From a checkpoint of a small transformer trained on Wikipedia.
Size: 8 layers, 6 heads of 128, MLP 1536 SwiGLU, vocabulary 8192.
Architecture: LayerNorm before each block, rotary positions, no biases in attention or MLP, untied embeddings.
Each number is 50 + 10 x the weight over its row's rms, rounded and kept within 0 to 99. Layers, rows and columns count from 0. The size before them is the row's rms in percent of the matrix's.

# down: layer 5 MLP down (transposed), 1536x768, rms 0.101, rows 793-816, columns 192-287
# gate: layer 5 MLP gate, 1536x768, rms 0.0722, rows 794-817, columns 192-287
# up: layer 5 MLP up, 1536x768, rms 0.0772, rows 794-817, columns 192-287
down793 097:42 54 60 56 59 41 38 48 34 59 71 46 64 63 57 50 45 60 51 31 60 57 61 45 36 55 62 72 63 63 45 56 61 39 57 54 43 53 27 45 57 51 43 32 50 55 59 62 52 47 61 64 55 45 48 47 46 39 54 64 31 36 45 46 59 51 43 51 52 48 42 47 47 71 39 48 55 55 66 57 48 67 50 68 32 54 54 50 54 42 57 46 36 39 53 30
gate794 102:31 58 58 50 54 60 55 47 33 47 52 44 56 42 40 44 44 52 42 42 53 52 53 51 35 52 57 30 53 48 54 56 28 49 39 54 52 56 56 55 58 25 64 49 60 42 28 38 51 49 58 48 53 41 41 42 36 47 40 59 55 47 64 55 57 51 44 39 53 50 59 45 62 55 42 44 36 55 42 59 48 39 50 69 47 51 49 50 74 49 30 62 71 57 41 52
up794 102:39 68 31 61 56 59 47 43 24 32 58 49 65 32 41 55 52 58 47 38 61 47 46 40 58 53 52 59 33 42 35 54 54 54 60 44 53 48 53 45 37 48 41 66 51 41 62 44 57 57 48 58 42 47 53 50 54 68 57 52 65 53 44 39 47 27 42 55 60 55 50 52 62 38 47 39 48 44 40 44 39 64 48 54 32 33 54 62 51 45 44 70 46 52 59 64
down794 107:51 32 68 32 55 38 53 53 63 30 54 49 70 58 50 60 54 44 60 49 48 44 65 57 42 26 62 47 25 54 53 57 66 43 44 50 55 42 58 33 52 34 75 63 50 54 57 65 53 20 52 40 42 67 66 37 50 53 53 46 46 57 40 52 83 55 59 55 49 48 39 50 45 59 41 63 37 52 41 41 46 52 55 51 56 44 69 49 51 57 36 56 35 74 28 58
gate795 101:33 73 41 46 30 58 40 38 67 46 69 44 46 58 45 47 49 48 58 58 30 46 63 56 45 51 47 61 38 49 33 56 54 74 57 47 57 43 33 66 51 56 47 59 42 49 50 43 52 60 48 43 59 35 35 70 42 58 49 48 51 41 38 43 53 40 50 58 42 69 55 53 54 42 28 47 46 62 55 53 39 44 60 56 63 58 47 53 49 32 46 55 41 49 54 64
up795 103:33 74 47 60 40 46 47 51 35 45 44 50 44 51 50 44 43 54 53 48 59 60 60 47 56 22 45 49 48 61 36 43 47 53 44 48 43 65 46 61 71 43 56 61 59 55 74 51 41 52 47 58 56 39 56 38 61 38 57 57 21 55 53 46 45 46 46 58 57 34 55 49 35 42 57 39 42 40 50 61 46 41 52 65 40 53 55 50 63 45 42 59 47 54 57 63
down795 098:52 56 52 42 74 58 40 53 41 56 40 54 47 59 66 68 54 61 46 61 52 41 69 46 60 44 55 54 52 52 51 49 50 62 49 57 45 43 52 56 72 42 64 66 59 55 40 47 41 59 60 44 68 51 56 38 29 60 50 40 59 52 49 48 62 61 55 37 71 48 23 50 60 50 46 92 53 40 35 50 55 52 55 32 54 23 50 59 62 46 55 47 46 54 55 53
gate796 101:54 67 42 60 43 39 61 47 26 54 48 37 69 31 51 57 42 42 70 63 40 55 62 49 55 35 38 54 46 47 63 63 48 56 63 44 47 51 65 36 53 60 56 66 50 49 57 34 61 46 52 60 51 52 56 48 64 46 48 54 50 34 57 46 58 55 52 44 63 62 44 46 46 41 59 43 56 56 61 49 67 61 50 44 36 48 51 46 51 39 60 43 51 38 56 40
up796 102:49 52 59 47 68 50 55 46 44 51 58 48 61 57 57 54 42 63 63 40 51 55 51 31 60 33 33 64 42 45 51 35 45 57 53 37 55 34 41 42 55 65 63 56 51 53 34 36 68 53 61 48 51 56 51 43 62 52 47 55 50 36 49 50 67 44 51 51 53 65 51 59 56 66 39 52 41 50 51 31 49 64 36 49 49 30 41 56 51 46 58 68 57 52 46 48
down796 097:37 43 43 39 59 50 47 38 37 48 37 61 45 43 57 57 51 73 57 67 37 54 45 47 44 53 71 61 65 60 65 46 53 59 58 50 58 37 52 52 58 55 50 52 43 63 64 45 42 55 48 43 43 46 52 54 42 66 55 59 62 61 55 52 43 63 52 72 29 47 53 44 48 46 60 41 52 47 48 42 62 60 40 58 54 48 53 38 56 52 54 55 53 48 37 49
gate797 098:50 55 70 63 64 56 57 40 47 31 52 46 51 44 60 55 30 50 40 45 51 56 48 52 47 62 50 70 49 50 67 51 56 55 47 56 52 70 54 35 48 55 70 33 58 36 51 56 54 46 47 33 49 34 51 48 59 31 65 35 56 44 54 45 57 55 49 59 39 58 45 62 57 38 44 35 53 51 53 44 54 50 53 79 48 43 55 45 34 45 19 60 30 53 44 47
up797 092:45 52 43 36 56 38 50 47 49 47 55 53 54 50 35 55 69 44 45 58 42 62 75 58 53 53 56 33 54 47 38 62 66 46 36 40 53 60 43 48 62 60 53 48 38 54 70 54 48 72 53 57 59 65 53 55 42 44 39 50 44 61 52 51 49 72 51 62 44 54 54 48 64 54 52 34 37 42 64 57 51 31 38 49 58 50 49 45 38 78 61 52 63 51 50 36
down797 097:64 61 53 56 50 45 64 50 61 55 65 46 40 61 36 44 56 40 60 38 35 45 39 55 66 41 37 70 46 35 76 43 50 54 51 58 24 41 57 53 44 33 57 54 47 68 60 60 53 37 72 50 36 49 46 64 39 65 56 39 63 38 46 50 45 35 54 38 50 55 65 40 41 43 41 47 62 61 51 61 56 38 77 53 45 46 55 37 50 62 58 72 60 77 30 40
gate798 098:53 64 55 38 45 50 44 29 45 44 57 34 49 66 59 38 51 58 37 49 56 37 49 37 57 39 79 61 48 40 44 38 63 42 40 46 61 68 49 34 32 33 40 65 62 61 61 39 63 49 47 45 39 53 45 37 56 67 61 52 54 46 48 56 42 47 48 55 57 47 43 67 50 42 74 35 64 55 44 33 47 56 47 54 55 58 59 56 38 63 49 54 47 42 57 47
up798 094:60 35 46 57 64 64 58 52 47 46 41 56 74 40 53 69 67 32 56 38 35 55 34 33 33 69 54 56 47 38 67 51 60 61 60 51 60 58 48 65 53 48 39 12 75 46 37 51 58 47 45 64 34 48 48 65 45 55 54 45 62 57 37 33 36 47 58 63 34 43 48 55 69 32 30 48 55 38 78 50 51 42 45 77 36 68 25 59 47 44 62 52 46 66 35 41
down798 097:25 49 60 37 50 39 51 54 51 43 62 56 55 53 66 37 42 55 48 51 59 63 59 43 47 72 42 41 57 43 32 59 48 54 52 53 55 62 67 43 39 35 45 32 55 65 50 43 22 42 61 45 57 48 47 33 49 60 52 42 66 59 53 41 46 50 50 51 60 40 57 41 41 58 48 48 59 57 72 54 40 59 53 47 57 45 45 41 61 50 43 55 48 52 35 48
gate799 101:46 48 52 61 71 59 64 54 36 64 56 28 45 32 41 57 54 47 49 63 54 28 64 32 41 28 55 40 67 42 41 60 61 55 47 43 54 62 30 26 52 42 64 58 46 44 58 43 47 55 49 31 54 54 30 40 51 67 52 55 54 43 59 52 62 38 52 42 32 50 63 28 42 76 48 21 67 56 56 47 46 44 53 62 51 41 56 64 40 37 44 62 42 69 40 46
up799 102:42 36 39 52 66 52 65 46 50 58 59 64 45 28 44 57 40 45 65 53 40 36 57 51 33 50 68 54 29 61 62 64 43 42 48 53 42 52 60 51 60 58 34 50 73 46 59 37 55 47 42 50 48 41 56 57 45 54 43 65 58 47 66 28 57 53 53 43 56 28 62 47 46 45 57 77 52 71 61 40 59 35 48 43 41 62 19 43 53 78 49 42 32 48 29 34
down799 098:46 58 56 40 57 63 47 67 49 45 55 54 47 58 40 59 46 33 32 36 59 55 47 63 55 40 53 54 44 43 62 55 39 39 48 47 35 63 47 58 48 57 48 56 37 34 30 40 61 37 41 44 28 16 54 57 47 51 48 40 51 50 56 46 66 37 61 29 54 59 57 56 40 59 41 38 51 39 64 47 75 34 49 35 71 23 55 39 74 50 44 48 45 62 47 20
gate800 095:55 43 53 45 45 50 43 67 56 44 57 48 55 62 52 38 34 43 57 36 57 51 35 59 44 47 33 54 39 44 54 50 41 52 57 57 52 35 64 41 36 51 43 54 53 38 44 56 41 39 57 52 51 45 48 31 58 59 62 37 53 61 58 57 51 47 49 47 53 38 38 53 53 37 51 41 35 49 34 26 69 59 46 63 54 41 52 81 36 31 55 57 43 50 40 54
up800 095:65 37 33 60 36 46 37 43 65 57 50 34 52 46 52 39 35 49 44 47 58 36 43 44 52 49 45 47 49 56 68 62 64 36 41 64 56 52 50 46 27 61 47 47 41 49 57 59 54 41 38 53 53 46 39 21 44 40 48 49 42 51 45 62 50 42 33 70 42 47 46 51 52 57 38 66 44 34 46 50 47 47 57 55 43 51 37 61 51 50 63 40 67 50 52 66
down800 102:41 46 60 56 47 66 70 45 47 79 37 53 67 28 62 45 38 60 61 59 37 42 47 50 38 35 46 55 41 56 63 51 55 66 46 39 67 34 64 57 40 45 52 46 57 50 61 61 52 56 42 69 44 49 45 55 66 52 54 54 51 48 61 55 56 71 68 44 59 47 43 33 58 52 51 27 40 51 39 79 51 53 48 35 57 47 56 66 38 41 57 59 61 52 49 53
gate801 100:65 49 42 48 53 47 39 57 56 58 47 47 32 46 57 46 48 64 54 54 49 43 46 41 46 56 44 43 41 73 52 44 33 41 49 34 48 38 47 57 38 62 26 60 40 43 69 36 45 54 47 55 51 44 38 52 58 64 35 29 75 55 37 50 46 41 53 43 60 42 36 63 71 52 68 61 56 52 49 48 37 51 53 60 45 58 54 45 45 33 44 29 53 58 48 56
up801 098:58 42 51 54 37 45 47 35 61 65 41 64 51 59 55 39 48 69 57 71 58 51 56 62 50 47 54 43 59 44 58 49 50 60 37 52 33 48 43 49 56 68 44 61 37 42 70 48 44 60 69 55 39 61 39 46 48 41 55 59 77 39 37 48 49 44 69 63 36 38 56 53 42 43 38 57 42 25 40 47 48 45 40 49 53 48 36 60 40 38 54 51 57 39 55 63
down801 092:55 33 38 38 53 67 36 62 41 50 66 54 53 41 46 48 60 48 62 39 52 51 60 58 61 54 53 46 57 35 43 51 48 52 52 41 37 49 55 35 51 57 58 45 44 54 53 71 50 52 57 54 37 56 36 72 59 56 57 48 60 44 56 61 57 46 49 46 52 47 55 53 50 42 48 35 40 60 46 41 50 42 32 44 57 26 48 47 60 44 55 47 34 47 40 50
gate802 095:53 45 38 49 51 59 45 56 50 49 53 26 41 55 53 41 72 61 44 37 68 35 51 60 53 62 44 50 35 52 63 69 50 66 51 49 51 53 46 45 45 49 43 28 61 49 46 43 46 52 66 49 39 38 56 35 61 49 71 46 49 65 61 40 46 49 51 53 49 56 49 56 63 52 55 62 44 47 47 55 64 50 54 51 26 33 37 43 48 52 64 26 63 38 59 56
up802 096:49 48 58 49 59 62 35 51 59 56 46 58 60 43 28 51 54 48 50 51 32 58 29 46 32 37 44 45 64 49 44 31 69 61 48 39 43 44 56 29 52 75 67 56 50 46 44 50 49 50 21 48 59 50 27 66 58 50 50 48 45 47 46 65 52 47 46 45 44 33 57 60 46 37 69 44 45 54 61 48 55 49 55 57 70 57 61 58 64 62 44 37 42 63 47 58
down802 099:51 41 38 46 50 49 39 41 43 54 55 44 45 56 39 63 60 38 47 54 52 51 57 53 35 48 42 49 54 43 50 49 44 49 67 64 53 42 47 59 69 48 43 61 58 60 49 52 49 61 59 60 39 37 56 43 33 43 31 56 58 48 67 51 44 60 41 55 44 41 50 35 64 71 45 50 50 63 61 60 47 55 54 39 63 57 52 46 61 52 61 61 57 62 35 36
gate803 103:67 59 54 53 43 52 54 56 50 49 41 45 42 48 33 61 30 17 56 63 55 61 49 58 49 55 67 55 50 62 51 36 37 47 36 42 62 54 74 58 45 45 44 57 45 44 45 51 55 40 62 56 58 59 45 35 47 54 27 51 71 59 57 47 46 55 43 50 45 37 59 50 37 43 45 45 53 38 45 34 48 39 50 39 40 44 59 45 54 43 49 49 54 71 60 61
up803 100:38 55 61 45 34 37 43 45 54 51 62 43 51 41 49 41 67 50 48 62 37 48 51 39 40 46 64 32 52 45 47 49 55 58 54 64 59 47 52 43 60 56 54 64 44 56 57 60 67 66 45 40 51 45 43 68 43 56 41 46 40 44 58 60 42 45 59 33 55 49 45 39 53 63 75 57 56 54 57 59 63 59 51 45 40 57 39 61 51 39 60 59 57 62 67 36
down803 099:57 62 51 60 50 56 48 57 66 50 40 46 47 65 47 47 35 31 74 69 46 50 57 46 63 54 60 62 40 25 56 59 50 42 66 56 44 44 65 54 52 32 33 66 56 47 49 57 38 46 39 39 35 47 59 56 52 55 44 50 46 43 64 61 66 49 48 37 71 50 69 45 39 47 38 51 63 44 37 53 59 48 50 49 41 39 58 51 57 53 45 61 56 65 54 66
gate804 099:45 57 52 52 44 30 49 60 49 36 57 37 48 53 38 43 61 37 42 47 56 40 43 42 34 48 68 41 44 54 36 43 53 43 46 50 56 38 34 64 52 50 54 45 46 57 41 47 52 50 49 51 50 48 53 55 51 58 50 43 38 68 52 58 42 58 49 46 62 53 67 35 45 60 45 47 56 36 57 61 44 54 39 39 58 47 71 55 52 47 38 52 48 47 27 48
up804 100:51 56 24 40 53 37 36 57 38 30 59 52 43 56 48 59 46 58 43 48 58 60 60 66 43 68 68 54 58 60 60 50 71 46 41 47 43 60 43 47 62 57 49 52 39 50 47 45 60 36 60 51 59 74 39 44 42 41 55 48 65 59 56 36 50 63 60 50 39 57 50 66 39 29 76 60 39 42 57 51 62 54 68 50 39 40 65 34 53 55 48 45 55 26 46 43
down804 098:37 41 55 42 65 47 53 51 31 61 67 23 33 37 65 42 33 63 30 43 39 40 45 27 41 60 60 46 54 48 46 54 50 60 59 36 57 43 63 50 46 52 59 41 55 56 40 54 28 50 61 48 40 43 44 40 27 43 51 51 53 38 44 62 52 44 29 50 51 62 60 61 47 59 54 53 61 46 70 48 49 49 42 55 66 50 55 45 59 49 50 58 54 57 43 43
gate805 097:26 50 55 47 31 46 65 56 55 54 45 26 41 60 60 46 60 65 44 54 50 35 63 51 47 75 74 59 39 50 47 66 38 61 53 54 55 51 73 50 34 42 60 58 57 49 68 51 51 49 48 53 34 46 46 46 60 37 37 38 51 53 73 49 45 53 41 42 45 43 45 47 48 56 57 49 47 48 48 40 49 35 45 44 60 50 55 62 69 68 60 60 43 40 51 57
up805 095:46 52 48 57 72 53 53 60 34 43 33 54 62 55 56 44 70 55 63 25 50 61 51 42 56 46 47 50 40 65 65 57 46 49 76 46 51 34 46 58 56 49 49 48 62 32 57 39 52 49 57 41 54 57 48 41 44 63 63 43 40 58 56 50 41 62 44 69 42 36 40 43 42 49 57 52 69 47 47 53 46 59 58 31 60 59 63 42 57 52 46 56 52 53 42 34
down805 100:42 50 46 68 33 58 61 32 47 45 41 53 55 62 58 60 36 53 43 38 50 51 49 58 43 62 62 48 54 57 76 44 56 58 52 69 71 53 48 44 56 51 62 51 50 35 54 29 56 46 33 55 47 58 38 62 47 48 46 48 43 61 40 46 40 41 65 22 71 58 34 49 37 43 64 53 35 52 60 46 55 57 49 55 45 42 33 52 46 41 53 46 43 55 51 54
gate806 096:42 65 43 40 55 51 38 49 57 49 47 51 74 48 33 46 52 36 53 46 45 61 41 53 39 42 42 58 50 34 55 57 56 28 47 67 42 49 47 52 64 57 43 53 32 50 43 54 50 51 62 51 77 59 42 49 50 64 57 51 48 54 54 37 60 36 47 63 54 46 25 50 39 37 38 46 60 51 42 40 52 51 48 60 52 50 45 52 50 53 71 49 34 42 61 56
up806 092:52 40 53 33 54 41 51 42 52 45 54 41 55 42 61 75 42 59 65 82 57 63 42 37 73 57 58 37 61 56 55 58 48 40 48 50 55 45 37 55 57 53 52 55 47 53 57 38 44 58 36 48 58 41 53 54 55 54 51 56 46 42 46 49 64 46 36 31 67 50 32 54 58 51 33 67 65 66 50 66 22 41 46 45 36 53 37 51 62 58 50 38 39 52 50 63
down806 098:76 38 40 37 39 55 51 45 72 59 60 42 32 42 34 57 52 54 57 51 63 61 53 55 35 74 49 53 41 34 48 63 47 38 43 50 45 59 33 61 38 50 49 36 61 61 43 44 52 37 46 32 46 46 44 30 43 55 34 46 46 59 29 62 69 51 57 39 40 53 63 48 43 51 36 39 49 45 58 48 50 58 62 46 42 39 28 36 46 61 47 46 58 59 61 36
gate807 102:52 49 38 44 50 54 63 68 59 49 46 54 68 30 42 52 47 52 61 39 50 62 41 49 55 25 63 35 56 58 52 48 41 73 43 39 37 50 39 57 41 33 65 56 34 50 49 31 57 56 41 61 71 43 48 40 53 55 60 52 53 42 52 56 53 62 60 48 49 27 42 48 48 46 47 52 66 46 54 38 49 53 58 61 52 52 41 59 67 52 58 43 45 54 33 52
up807 102:35 47 61 45 62 34 52 47 36 51 45 42 54 38 49 49 49 54 55 52 51 44 30 57 54 46 55 47 42 63 68 46 53 53 51 29 48 52 37 39 65 46 51 51 53 43 57 57 42 53 65 40 48 46 47 54 40 61 59 40 65 58 51 52 53 51 41 56 40 53 53 27 53 29 37 36 62 56 62 39 61 38 61 60 56 52 47 46 67 47 41 49 69 50 32 40
down807 101:48 44 53 50 47 67 46 31 42 49 58 51 25 53 48 55 36 48 51 54 48 47 29 42 35 38 55 65 63 63 49 61 39 55 57 41 46 49 37 50 56 36 65 39 49 53 39 49 41 48 51 49 67 66 58 64 55 56 61 50 32 41 49 42 47 45 35 57 50 57 49 52 63 46 40 38 48 44 29 56 68 49 51 56 52 47 83 62 59 40 47 70 51 46 33 41
gate808 098:50 42 61 57 40 57 55 48 46 48 57 33 40 51 64 58 51 42 56 59 61 68 48 40 55 43 52 53 45 38 47 45 57 57 54 55 75 53 54 38 45 58 31 43 49 40 58 62 44 47 51 30 31 44 49 45 45 59 60 55 54 48 53 48 41 29 30 56 59 62 59 47 47 53 35 43 60 47 54 54 49 58 62 62 42 47 45 53 51 48 70 34 42 69 43 46
up808 103:57 62 59 54 56 42 60 48 45 35 53 57 37 51 43 38 53 57 65 41 55 63 54 48 43 47 39 50 53 52 36 54 49 42 53 61 36 41 64 68 54 50 51 49 45 47 51 39 44 54 36 48 58 55 39 41 60 60 58 55 45 56 57 60 54 50 50 42 53 45 34 29 61 46 50 54 45 43 40 65 54 52 40 64 62 55 70 49 49 74 70 53 42 51 60 39
down808 101:54 55 52 61 64 48 51 67 54 42 51 64 45 48 57 51 63 49 33 48 47 47 66 60 40 53 30 47 57 43 61 64 41 31 56 54 27 60 64 64 54 42 49 39 30 69 39 61 71 47 48 41 62 50 39 51 27 37 53 42 32 41 65 56 42 45 64 52 46 49 52 41 55 34 38 52 41 41 50 37 37 37 61 53 45 60 52 48 58 58 22 76 48 63 42 43
gate809 107:40 44 54 44 39 49 27 44 45 29 49 35 47 52 38 33 57 40 45 63 52 39 63 58 42 47 39 60 60 46 62 61 50 56 58 35 52 42 48 60 48 50 54 59 47 55 45 50 38 75 45 45 58 47 50 48 52 41 53 48 72 66 62 48 45 61 68 36 60 43 45 75 28 48 60 57 48 45 49 33 51 61 37 39 44 43 41 58 47 57 40 48 54 55 54 38
up809 108:54 48 47 33 39 56 57 61 38 47 49 52 38 55 32 32 33 59 52 54 56 62 57 53 57 50 64 57 77 36 70 36 54 65 59 40 63 46 61 38 48 35 53 44 43 47 52 59 52 40 48 46 48 37 40 50 56 41 55 64 60 65 66 52 39 67 44 50 54 50 45 54 34 62 52 44 56 52 71 31 55 50 31 49 49 60 50 64 45 44 63 35 73 42 45 55
down809 105:32 49 52 40 55 63 39 32 46 53 47 65 70 49 49 45 45 58 61 46 44 48 58 45 43 54 38 49 46 41 44 50 57 60 58 52 51 55 36 64 42 53 39 56 71 43 49 67 29 54 56 64 38 59 60 57 47 43 65 53 64 63 50 47 47 58 69 39 45 54 46 39 44 57 39 63 50 58 55 64 48 42 47 40 60 54 34 70 35 62 51 59 59 63 54 51
gate810 098:50 63 56 44 34 42 32 40 56 51 63 68 58 74 57 58 41 50 43 53 48 59 36 38 35 44 43 43 62 44 33 43 44 52 46 52 52 54 50 42 45 60 63 64 41 40 40 39 57 52 57 34 51 68 41 45 47 62 55 51 45 39 52 58 39 53 49 45 31 64 42 45 50 63 42 53 65 56 39 47 71 45 46 47 70 54 52 53 47 41 50 64 45 60 52 37
up810 096:56 40 46 54 45 45 45 15 50 45 42 48 43 50 29 33 66 46 51 53 56 38 43 47 65 64 34 56 62 66 70 53 50 60 44 58 57 65 41 61 59 56 62 41 51 43 37 40 52 37 44 40 47 65 52 61 34 59 46 42 62 53 60 57 50 52 55 55 41 42 53 41 59 53 47 44 56 41 45 65 41 48 42 63 42 54 58 46 34 32 51 53 56 24 54 48
down810 098:67 68 49 67 53 56 42 70 65 53 48 40 50 41 52 41 66 32 53 45 54 36 57 60 53 50 46 58 42 63 35 59 53 39 48 54 51 32 60 53 50 36 36 53 51 37 64 52 46 46 20 54 46 59 48 63 54 45 39 42 44 43 56 64 46 51 43 43 34 44 53 50 36 32 48 52 62 40 54 52 43 57 49 40 57 51 37 42 44 52 54 46 32 27 51 53
gate811 109:47 67 62 42 47 63 58 66 48 69 61 45 38 54 50 41 39 68 37 58 75 42 56 66 42 41 58 62 37 63 34 56 41 44 60 70 51 32 45 36 41 53 44 46 43 38 58 62 48 58 54 50 40 49 39 73 47 55 44 32 40 39 54 54 42 59 51 42 40 51 49 53 74 38 46 63 50 42 59 43 53 65 32 39 44 71 44 48 38 36 60 60 36 57 47 58
up811 112:61 41 53 54 60 63 53 48 63 40 47 53 42 27 65 59 66 46 39 57 55 52 62 49 49 34 55 57 60 48 40 45 62 61 44 48 51 53 53 53 62 45 56 43 67 58 54 41 57 45 50 46 50 46 28 41 58 60 56 60 54 64 42 50 46 49 65 59 49 46 43 60 35 46 42 55 46 57 45 53 62 41 54 45 44 40 68 53 49 57 66 42 49 45 54 44
down811 103:56 52 54 54 59 56 56 46 51 36 26 46 44 53 63 43 62 48 49 47 48 47 64 53 24 44 34 50 50 38 61 57 50 50 58 64 47 36 59 56 51 31 50 66 63 46 45 55 40 63 25 55 53 57 37 77 53 43 62 48 61 66 59 23 56 52 42 58 43 62 39 46 43 45 57 37 54 43 45 41 50 46 28 67 51 42 49 58 41 56 24 38 53 49 53 49
gate812 100:55 44 51 51 53 39 54 52 50 54 62 68 56 60 62 50 41 67 48 43 52 36 51 48 65 51 54 47 54 55 36 74 50 41 55 66 29 45 53 59 52 27 54 56 43 70 65 48 54 58 40 53 58 38 42 47 61 85 60 49 74 57 44 60 66 42 56 50 41 64 49 56 46 43 48 62 46 42 46 50 20 40 46 61 62 59 62 55 39 54 42 40 51 60 45 57
up812 102:60 58 56 53 31 37 48 44 49 48 59 67 54 43 45 52 55 58 47 53 48 66 62 62 62 51 43 45 50 44 47 59 41 57 73 56 41 53 52 41 32 46 55 36 60 71 54 65 44 58 55 30 62 41 47 49 34 52 67 69 55 36 65 43 34 43 49 48 70 59 49 58 67 55 55 55 57 54 47 37 37 63 38 48 48 57 48 54 54 57 54 51 46 52 56 62
down812 103:57 51 55 60 52 46 51 44 53 46 51 39 50 59 42 50 47 49 50 57 45 57 47 62 54 53 74 60 35 40 59 56 52 58 51 47 47 48 56 63 37 29 57 44 54 39 45 69 43 47 44 53 50 60 44 51 40 67 36 47 59 37 40 56 43 47 46 46 67 46 52 50 60 60 38 59 32 56 56 50 51 53 40 42 57 48 55 42 41 60 56 72 42 41 46 34
gate813 100:45 61 48 36 64 53 65 77 45 46 42 42 34 50 37 38 49 58 47 53 56 49 49 36 39 57 71 45 63 43 62 51 50 48 48 55 56 64 46 59 59 61 45 58 54 52 66 67 57 56 54 33 61 56 46 32 44 55 62 56 36 57 57 48 60 58 57 70 55 73 36 43 40 40 40 43 62 58 45 44 40 55 69 38 73 49 50 46 59 38 62 56 46 53 38 54
up813 099:51 51 52 42 34 63 51 49 51 78 41 66 42 46 37 54 31 42 51 64 46 56 45 37 51 50 78 53 64 58 55 45 63 73 52 50 37 67 51 53 41 52 45 68 59 40 43 50 46 64 53 56 40 58 41 54 44 47 52 61 45 51 61 52 51 55 46 45 60 51 43 33 49 51 57 45 49 54 48 40 60 52 64 49 58 38 60 48 56 31 57 44 56 51 56 45
down813 098:44 52 62 45 64 65 46 70 50 58 45 44 47 56 50 50 41 51 78 52 53 46 42 56 38 53 54 35 51 59 50 68 47 38 46 45 64 44 28 51 44 64 43 41 61 56 47 42 43 52 56 51 45 30 55 60 72 42 64 41 58 53 55 60 50 41 75 60 65 52 27 44 39 54 50 53 43 69 55 42 42 42 55 39 46 41 39 33 43 60 48 47 45 55 66 53
gate814 097:58 57 42 62 34 39 48 60 43 51 33 58 34 55 59 34 46 38 55 51 38 46 52 52 39 46 39 52 48 68 42 53 46 52 42 42 58 53 37 65 60 57 62 44 60 51 66 42 76 50 63 40 29 49 58 52 36 32 36 58 56 44 28 49 58 38 52 37 53 49 58 48 48 51 35 63 47 46 52 49 33 61 42 58 42 62 44 51 48 56 59 53 65 49 39 50
up814 100:39 52 51 50 49 64 51 57 52 34 62 56 63 57 57 44 46 46 54 60 52 44 59 60 27 56 40 39 48 35 42 50 44 47 61 58 44 57 66 49 48 36 33 69 55 38 43 49 49 62 37 53 75 63 56 59 45 62 33 22 44 47 44 52 48 54 41 58 59 57 25 49 64 54 48 51 40 45 44 51 57 67 50 33 48 40 38 68 58 39 35 61 34 38 47 42
down814 097:35 52 59 47 47 44 60 66 29 54 35 56 47 44 60 51 49 33 47 56 49 43 60 60 63 77 41 49 40 45 45 46 50 45 51 50 45 61 56 43 48 64 61 46 49 41 52 67 36 43 49 57 52 59 58 48 51 33 48 55 43 50 62 51 66 60 50 47 70 34 51 62 82 67 50 37 48 28 47 29 52 61 49 51 58 49 50 38 44 50 34 57 47 70 58 57
gate815 096:76 45 46 39 65 52 71 47 51 58 50 67 60 64 44 44 47 23 52 52 47 50 47 40 40 42 63 42 65 48 61 41 48 42 34 45 42 52 38 63 46 64 67 37 55 48 37 36 56 35 38 35 54 50 52 37 38 59 48 72 35 58 64 56 48 62 59 57 63 54 46 35 47 56 52 50 64 51 37 44 58 59 47 47 47 73 50 44 52 49 28 54 52 78 62 51
up815 095:43 55 40 45 38 47 40 55 53 66 59 49 49 43 43 47 54 48 57 50 39 44 43 64 37 59 42 56 45 48 58 50 45 50 48 56 66 58 46 36 40 51 47 55 58 51 42 59 45 63 61 36 55 49 56 57 44 55 48 31 52 48 40 50 62 52 52 51 53 32 47 51 46 61 58 60 42 43 50 41 45 35 48 44 60 51 46 54 33 35 72 47 59 33 47 43
down815 097:37 47 27 60 54 57 57 43 41 68 40 47 53 43 69 57 45 43 41 61 47 34 58 43 47 41 35 55 54 54 48 27 41 45 63 33 36 63 60 56 47 61 52 59 50 45 49 56 53 58 43 47 59 52 41 35 53 39 48 51 46 34 35 54 53 50 55 56 56 52 58 40 44 57 32 53 55 40 55 62 42 49 63 54 29 43 37 37 56 27 68 43 61 45 56 36
gate816 105:65 62 60 60 66 47 61 41 64 48 64 46 55 55 43 69 56 37 72 47 39 30 55 58 41 51 39 55 46 53 39 39 55 46 66 55 45 57 57 53 33 57 63 47 65 65 44 39 39 51 53 33 60 31 66 53 44 37 55 34 51 47 64 59 53 36 49 41 57 38 35 62 40 51 57 34 40 56 30 50 59 48 54 38 60 48 34 40 52 51 54 39 67 60 59 55
up816 103:63 50 51 44 40 45 58 50 51 64 34 50 61 45 31 36 52 54 53 44 47 53 49 51 67 65 50 55 54 63 49 48 49 41 31 51 57 51 36 54 45 42 49 54 52 54 43 51 48 68 55 44 42 44 48 56 30 49 46 63 45 50 61 51 43 57 47 46 60 51 60 50 57 51 41 59 59 38 46 40 61 40 46 54 37 75 48 53 54 56 60 43 50 60 54 51
down816 104:62 60 62 60 55 47 51 42 66 56 51 53 44 61 26 74 59 45 54 51 35 51 47 48 37 48 41 46 55 53 40 58 56 44 33 54 42 51 48 38 71 68 59 46 55 45 38 43 49 47 46 69 50 44 68 43 42 35 47 71 57 54 30 60 46 67 82 43 52 45 44 58 36 44 64 38 59 52 67 37 20 52 51 60 50 55 52 43 62 38 41 51 20 43 44 47
gate817 100:47 60 48 36 40 37 50 48 43 47 48 61 56 51 72 49 51 58 51 40 53 45 62 60 58 82 61 65 42 58 49 59 65 55 62 44 58 42 57 53 47 61 39 63 43 54 53 35 52 51 57 29 53 47 41 51 49 48 49 64 51 43 68 63 51 36 35 56 37 52 38 29 32 47 35 56 51 54 59 56 47 45 37 61 48 56 58 46 54 66 41 51 38 40 45 50
up817 102:37 53 47 81 51 46 46 51 48 40 52 49 40 59 33 50 55 37 27 71 39 40 48 46 54 38 33 47 38 46 39 43 52 49 45 68 25 55 43 49 46 41 56 51 49 29 46 44 37 58 53 44 51 50 52 55 54 29 43 59 66 61 60 46 46 31 61 50 45 60 67 54 61 55 47 35 55 49 51 47 70 60 53 55 44 48 36 51 36 44 71 46 64 56 46 46